{
  "num_hidden_layers": 14,
  "num_attention_heads": 3,
  "head_dim": 32,
  "attn_scale": 0.177,
  "extras": ["local attention windows", "exclusive self-attention", "capped logits"],
  "init": "normal",
  "learning_rate": 0.00672,
  "beta1": 0.93,
  "lr_head": 0.0115,
  "doc_mask": true,
  "train_tokens": 100400000
}
Each number is 128 + 24 x the weight over its row's rms, rounded and kept within 0 to 255. Layers, rows and columns count from 0. The size above them is the row's rms in percent of the matrix's.

# layer 8 attention value, 96x96, rms 0.181, rows 14-30, columns 0-95
size [ 85  88  95  84  93  95  97  94  94  89  89  94 101  86 112 101 104]
[[119 124 121  68 130  93 112 127 164 140  99 157 145 138  61  99 147 153 126 146 144 120 104 130 137 147 125 107 132  90 146 181 146 131 120 135 121 131 101 104 167 151  90 145 153 149 141 120 145 149 102 130 155  92 117 122  96  96 161 184  93 106 145  73 135 119 127 115 134 102 142 127 154 141 118 105  95 111 122 100 118 119  99 165 130 107  78 125 142 127 161 125 138 132 138 124]
 [158 130 143 115 108 157 147  74 150 141  86 119 125 171 111 122 154 144 119 158 137 134 105 160 136 147 139 143 116 122 141 135 184 151 178 122 148 119 155 127 109 136 143 102 164 122  97  76 165 147 129 123 117 123 139  96 103 152 115 101  80  98 155 127 160 143 158 170 108 159 123 141 117 134 147  97 137 121 156 111 151 118 153 117 106 117  90  88 128 128 127 151  93 164 101 112]
 [100 182 161 147 102 162 124 140 121 130 137 120 103 137 120  99 108 142 108 105 145 101  93 133 105 123 117 132 140 147 157 105 114 135 135 147 117 142 183  87 111 142 130 130 127 112  98 107 179  91 135 110 147 169 111 112 115 116 162 122 202 130 127 111 155 143 145 127 117 147 139  70 118  94 157 108 148 158 134  87 136 146 152 111 155 142 145 144 114 119 131 176  97 103 114 115]
 [124 142 117 110 105 158 129 132 149 179 171 109  96 146  93 149 148  94  94 115 148 148  89  69 148 146 146 142 126 152 152  98 121 133 140 131 172 141 132 105  76 134 116 126 141  79 114 113 147 156 164 133 119  99  95 177 138 144 139 134 115 138 125 121 132 124 113 118 107 139 189 136 151 100 119 173 131 123 133 140 119  80  88 113  96 135 130 166 137 133 128 143 108 110 134 106]
 [147 153 163 100 118 145 120  92 129 162 143 151 122 131 171  99  92 135 116 153 111 155 125 150 117 110 163  83 154 139 142 134 118 104 122 157 127 111 140 123 168 114 128 110 125 118 131  73  86 102 124 139 123 106  98 158 131 127 110 158 122 152 116  69  98 164 111 150 108 128  84 140 135 125 139  98 100 111 150  90 114 146 106 142 161 174 117 140 187 134 126 100 123 157 127 109]
 [150 131 167 156  95  91  97 101 145 133  64 129 124 126 112 108 103 129 137 112 139 113 105  84 146 156 107  82 110 133 101 152 144 133 116 150  99 147  61 150 102 155 124 119 119 160 145 155 155 163 148 120 169 155 108 135  64 145 126 122 100 106 104 142 126 151 108 149 130 149 142 143 122 111 114 110 117 150 127 115 178 113 116 133 125 135 124  96 115 136  82 141 116 123  92 129]
 [130 117  96 178 138 178 118  98 113 129 137 134  77 120 103 148 200 159 126 149 119 132 121 103 140 156 125 114 117 144 112 125 100 108 180 172 124 121 155 133 105 120 106 103 134 142  76 162 108 113 121  97 128 155 192 149 109 158 139  98 132 130 141 132 125 100 129 143 130 102 128 147 139  94 131 114  98  93 107 118 116  96 122 153 109 146 104 112 156 134  92 141 122 148 120 155]
 [136 155 140 123 126 133  98 145 150 133 152 102 129 137  93 147 110 145 114 122 158 173  79 133 113 166 144  87 116 116 184 113  93 116 140 141 140  95 124 102 109 144 166  93 131 103 142 125 104 200 113 129 153 106 148 108 153  76 140 117 166  65 170 109 113 113 144 111 127 137 138 152 149 113 136 155 108 127 120  94 156 112  98 106 138 124 106 149 142 132 126 131 129  99 136 117]
 [161 111 119 155 138 134 155 131 117  83 100 109 105  77 153 121 136 155 143 120 158 144 114 115 155  60 127 145 168 121 150 121 145 120 113 131  91 122 132 137  76 109 180 115 117 136 115 164 132 135 138 117 129 171 109 135 119 115 147 147 148 152  81 121 107 151 135  85 129 196 129 118 146 155 142 121 123  95 165 124 110 141 149 125 157 149  84 136 131 139 130 105 103 155 138 113]
 [135 127 111 146  80 137 121 131 141 117 108  93  97 152 127 141 123 146 105 144 194 132 155 145 103 111  93 160 158 130 126  83 127 154 141 115 155 133 128 109 114  77 161 162 105 112  82 138 129 117 150 150 101 147 102 161 103 150 135 143 119 116 145 141 166 122 104 147 147 125 114 189 106  80 113 160 150 140 152 138 133 152 147  91  92 143 162 108 115 123 105 130 153 125 123 100]
 [135 112 143 116 110 120 151  98  98 100 144  93 155 128 156 120 154 177 142 100 110 153 104 103  86  88 114 134 139  89 104 150 129 147 166  85 158 130 193 140 142 125 136 148  94 139 128 133 121 169 103  98 109 139 135  86  96 118 180 145 138 108 110 119 151 130 153 108 123 132 124 143 104 126 118 115 100 114 128 122 156 128 145 136 119 138 170 121  92  80 121 136 132  90 171 142]
 [ 99 114 109  98  95 108 121 168 113 138 163 111 100 141 118 106 130 121 132 139 109 107 178 151  67 114 105 127  63 130 106 129  92 105 121 108 145 164 149 139 131 108 100 126 131 108 131 148 140  78 107 131  79 114 145 114 102 146 170 148 149 145 109 141 127 134 120 135 157  89 103 138 124 120 153 134 101 159 122 118 138 115 116  98 132 148 154 100 138 139 101 108 100 156 143 192]
 [124 154 108 126 118 110 155 105 147 147 177 156 121 133 171 113 135 101 141 129  98 114 100 102 128 142 147 120 161  98 124 145 138 159  99 115 104 141 142 144 145 151 117  84 172 139 151 125 121 161 116 163 160 115 125 167 129 117 153 133 169 148 193 136 124 124  97 134 141 127 137  71  85 130 122 112 129 134 119 134 128 133 119  83 135 130  81 141 116 152 174  92  78 116 103 120]
 [143 134 112  91 150 146 137 138 129 113 154  72 149 112  96 125 143 119 129 124 125 116 110 130 154 146 126 127 140 104 155 162 136 154  97  83 129 167 139 141 111 148 156 129 125 110 166 173 113 142 131 134 148 134 142  69 160 100  96 132 202 111 178 141 153  97 112 124 170 156 117 101 103 118 101 124 176 127 129 122 125 145 120 129 111 143 133 156 133 107 153  96 158  98 152 109]
 [117 134 124 108 128 161 116 167  97 120 172 141 143 126  96 142 125 114 120  93 154 103 166 130 102 118 116 137 100 143 128  84 150 155 111 138 117 112 112 131 115 104 130 115 153 157 153 135 146 117 151 146 129 153 129 174 137 103 126 176 109  71 125  95 125  98  69 118 170  88 145 132 140 150 120 109 104 176 124 126 158 158 125 164 106 158  94 109 123 159 118 152 167 140 153 129]
 [145 160 118 155 144 160 123 134 114 125  86  96 100 126 153 101 118 130 124  93 131  72 100 111 134 115 152  95 108 136 110 134 111 160 109  97  86 113 164 171 128 109 154 107 127 119 132 109 111 132  99 130 145 109 137 144 136 139 131 140  89 118 148  75 159 153 118 121 150 137 111  79 104 112 184  98  99 161 166 123 131 122 150 142 152 121  95 118 137 112  97 158 161 164 134 160]
 [104 134 152 154  86 101 169 126 130 131 128 102 159 160 158 131  88 123 127 103 136 146 135  93 163 101 123 109 115 143 145 113 106 107 150 116 117 110  93 130 105 130 118 102 157 137 157 114 161 154 163  97 105 124 118 170 123 149 214 162 121 134 145 145 130 142 136 119 153 127 126 160 146 114 148 114 126 113 117 114 105  93 124  83 126  68 125 126 131 104 103 110 144 165 165 114]]
# layer 8 attention output (transposed), 96x96, rms 0.172, rows 14-29, columns 0-95
size [ 86  91  97  88  95 102 105 102 105  95  92  98 113  89 110 102]
[[ 79 147 146  56 172 130 122 118 127 101 171 151 142  92 114 131 117 124 128 162 137  92 130 162 145 114 112 132 126  95 126 112 114 122 128 157 132 105 184 147 100 150 104 121  97 122 113 104 139 109 144 108 145 122  92  93  97 115 126 130 125  97 150 127 147 107 102 107 121 122 140 114  97 180 153 135 138  61  97 140 114 124 122 158 130 120  94 127 150 138 127 116 119 157  91 160]
 [119 131 166 110 111 185 186 118  99 158 113  95 125 124  92 101 161 169  98 150 122 114 152 153 153 108 138 141 141 124 181 110 134 120 118 104 104 145 117 137 144 142 115 144 153 119 108 130 142  84 151 122 118 138 124  79 120 113 123 174 139 171 120 128 157  87  88 122 106 142 180 131 133  84 119 127 164 106 123 115 130 144 123 153 119 128  89 103 148 145 103 117 135 105 138 154]
 [ 86 154 133 187 133 181 140 118  98 136 169 131 128 148 126 132  90 119  99 102 151 108 132 130 154 156 110 152 164 104 133 115 125 122 104 144 122 178 138 131 173 143 118  83 153 143 133 123 168 161 107  93 101 106 116 156  72 124 155 116 121 132 109 147 131 156 123 147 123 165 100  99 147 135 142 140 124 158 159  93 139 100 165 114 140 149 145 120 118 120 147 120 130  97 167 124]
 [113  95  94 126 103 157 144 134 130 134 144 111 127 138  97 139 108 116 107 138 143 131 144 119 185 131  95 125 114 160 102 125 105  84  71 152 161 123 131 119 145 114 118 120 103  83 110 134 109  99 159 194 131 144 132 147 189 136 139 130 127 161 153 122 140 111  79 133  94 166  82 116 114 113  82 178 143  95 138 136 137 142 134 132 135 142 110 130 110 124 142 120 149  97 139 128]
 [174 178 159 107 113 147 123 126 136 136 141 141 133 109 156 104 123  98  75 128 151 130 113 154 122 155 111 124 142 152 158 122 128 100 100 136 127 140 126 133 112  66  94  96 114 135 119 113 122 163 140 123 140 112 140 164  80 132 127 170  94 157 138 102 121 159 129 138 117 106 120 152  52 126 123 142 141 116 122  90 133 127 130 146 149 167 128 149 189 134 136 108  78 117 131 121]
 [105 139 147 121 137 109 127 135 118 152 116 110 191 141 119 133 140 149  95 156 135 155  91 125 132 174 161  73 102 122 127 155 129  97 141 164 140 131  98 153  97 153 173 110 149 150 145 132 165 117 130 105 162 131 127 126  87 157 117 105 120 115 165 110 140 102 140  85  83 137 162  82 133  87 109 112 126 124 152 129 117 140 132 115 105 126 112 108  92 123 108 122  95 167  97 142]
 [ 96 107 127 156 158 159 182  76 130 105 138 111  93 158  98 132 153 119 113 146  98 134 173 113 113 119 123 124 119 145 120 126 121  96 116 113 146 107 133 153 134  87 171 129 122 124 120 161  88  78 119 122 121 103 153  92 167 127 108 144 127 107 132 135 101 122 142 131 123 150 124 109 132 109  99 141 120 154  97 114 157 141 126  86 151 165 101 132 141 190  99 124 123 177 163 120]
 [ 77 155 125 121 132 160 144 147 140  90 164 115 108 128  84 128 136 126 126 134 142 146 115 150 138 147 115 115 108 118 128 103  92  93 140 149 151 119 150 144 133 104 149 113  90  98 107 163 105 139 152 165 145 109  66 141 146 156 127 142 168  99 135 117 149 142 108 109  63 156 113 164 155 128 152 127 163 103 118 105 111 155 138 133  85 157 119 139 155  89 144 130 145 111 161 157]
 [201 130  95 149 128 141 144 133 139 115 114  92 135 107 161 107 122 142 164 135 148 139  92  81 143 134  78 113 101 136 164 102 122 100 118  72 128 122 136 144 125 102 164 123 131 142 118 112 146 165 109 116 144 131 135 131  87 118  99 147 113 125 123 170 172 170 150 140 131 165 117 128 131 118 144 150 134 121 164 150 122 123 128 103  96 146 134 140  86 134 156 115 108 177 168 106]
 [133  99 152 150  85 161 131 107 146 119  91 138 124 138 138 139 135 144 118 114 126 144 142 139 133 131 150 121 119 170 130 143 139 152 121  79 136 153 103  92 129 102 130 156 124 140 135 130 179  61 118 120 144 110 152 161 170  95 118 104 123 172  87 101 131  82 104 116  94 120  95 130 178  97 145 136 156 134 153  75 115 139 121  93  94 128 143 124  99 113 143 132 118 111 137  95]
 [137 112 120 125 153 132 153 125 151 117 115 151 130 187 144 123 144 114 121 130  95 113 108 129 100  96 123 135 138 101 151 108 118 144 181 101 123 109 124 141 169 133 153 123 143 134 124 133 120 174  74  93 141  84 130 160 140 101 135 116 103 114 107 165 147 110 129 106  85 108 133 116 152 131 153 145 140 105 125 157 177 134 133  81 123  92 155  93 151 108  95 131 120  70 163 163]
 [105 118 106 112 115 110  96 100 124 142 131 133 119 134 141 143 128  69 143 137 128  85 184 140  80 137 156 138 160 122 135 146 155 123 145  99 163 151 127  95 123 141 111 107 110 154 156 159 114  82 113 145  93  93 150 149 145 132 175 103 111 106  39 131 130 123 151 135 131 117 146 145 104 133  99 133 111 155 154 117 120 131 134 148 163 125 179 146 121 136 128 123 112 153 103 131]
 [111 164 133 149 162 129  93 179 123 136 123 125 130 113  91 119 115 133 136 117 158 123 149 118 134  96  88  93 135 136 147 147 127 151 102 126 121 121 147 144  87 151 112 114 143 114 159 146 107 175 136 135 118 139 115 124 116 138 134 144 166  90 142 179 109 131  71 128 149 157 148 108  91 128 127 115 128 154 121 102 160 154 147 128 139  41 160 127 133  89 149 143  92 117 109 156]
 [109 178  99 117 164 136 127 131 134 113 120  76 101 142 117  89 131 135 179 118 129 119 122 136 183 127 125 118  87 125  85 155 120 147 163 123 101 157 133 128 143 149 146 133 151  97 138 138 127 167 150 110 148 118  71 134 176  92 105 115 150 103 108 144 126 108 112  98 142 169 118 129 175 149 154 106 111 149 133 159 105 145 136 132 115 138 137 132 126  86 146 124 137  71 131 110]
 [131 105 100  83 114 128 111 182 133 110 126 130 151 146 120 110 122 152 130 147 136 111 101 117 133 136 124 153 109 116 106 147 140 130  94  92 168 114 137 103 102 154 121 127 119 147 168 155 123 104 149 134 132 112 122 157  99 164 188 138 146 143  54  95 114 120 132 120 136 124 114 123 186 195 130 108 102 105 105 105 166 125 149 132 114 132 114 148 124 138 156 110 149 178 137 113]
 [121 151 106 116 112 146 121 102 110 131 108 105 131 158 115 150 141 148  94 109 101  99 134 102 128 144 165 112 107 138 158 134 132 129 141  94 132 120 127 146 126 151 125 123 151 126 136 122 125 128 123 113 145 110  98  99  50 136 145 156 119 103 146 122 186 174 130 129 166 142 102 129  97 111 122  98 105 134 176 104 153 162 132 118 138  84 113 137 202 156 105  84 108 141 157 107]]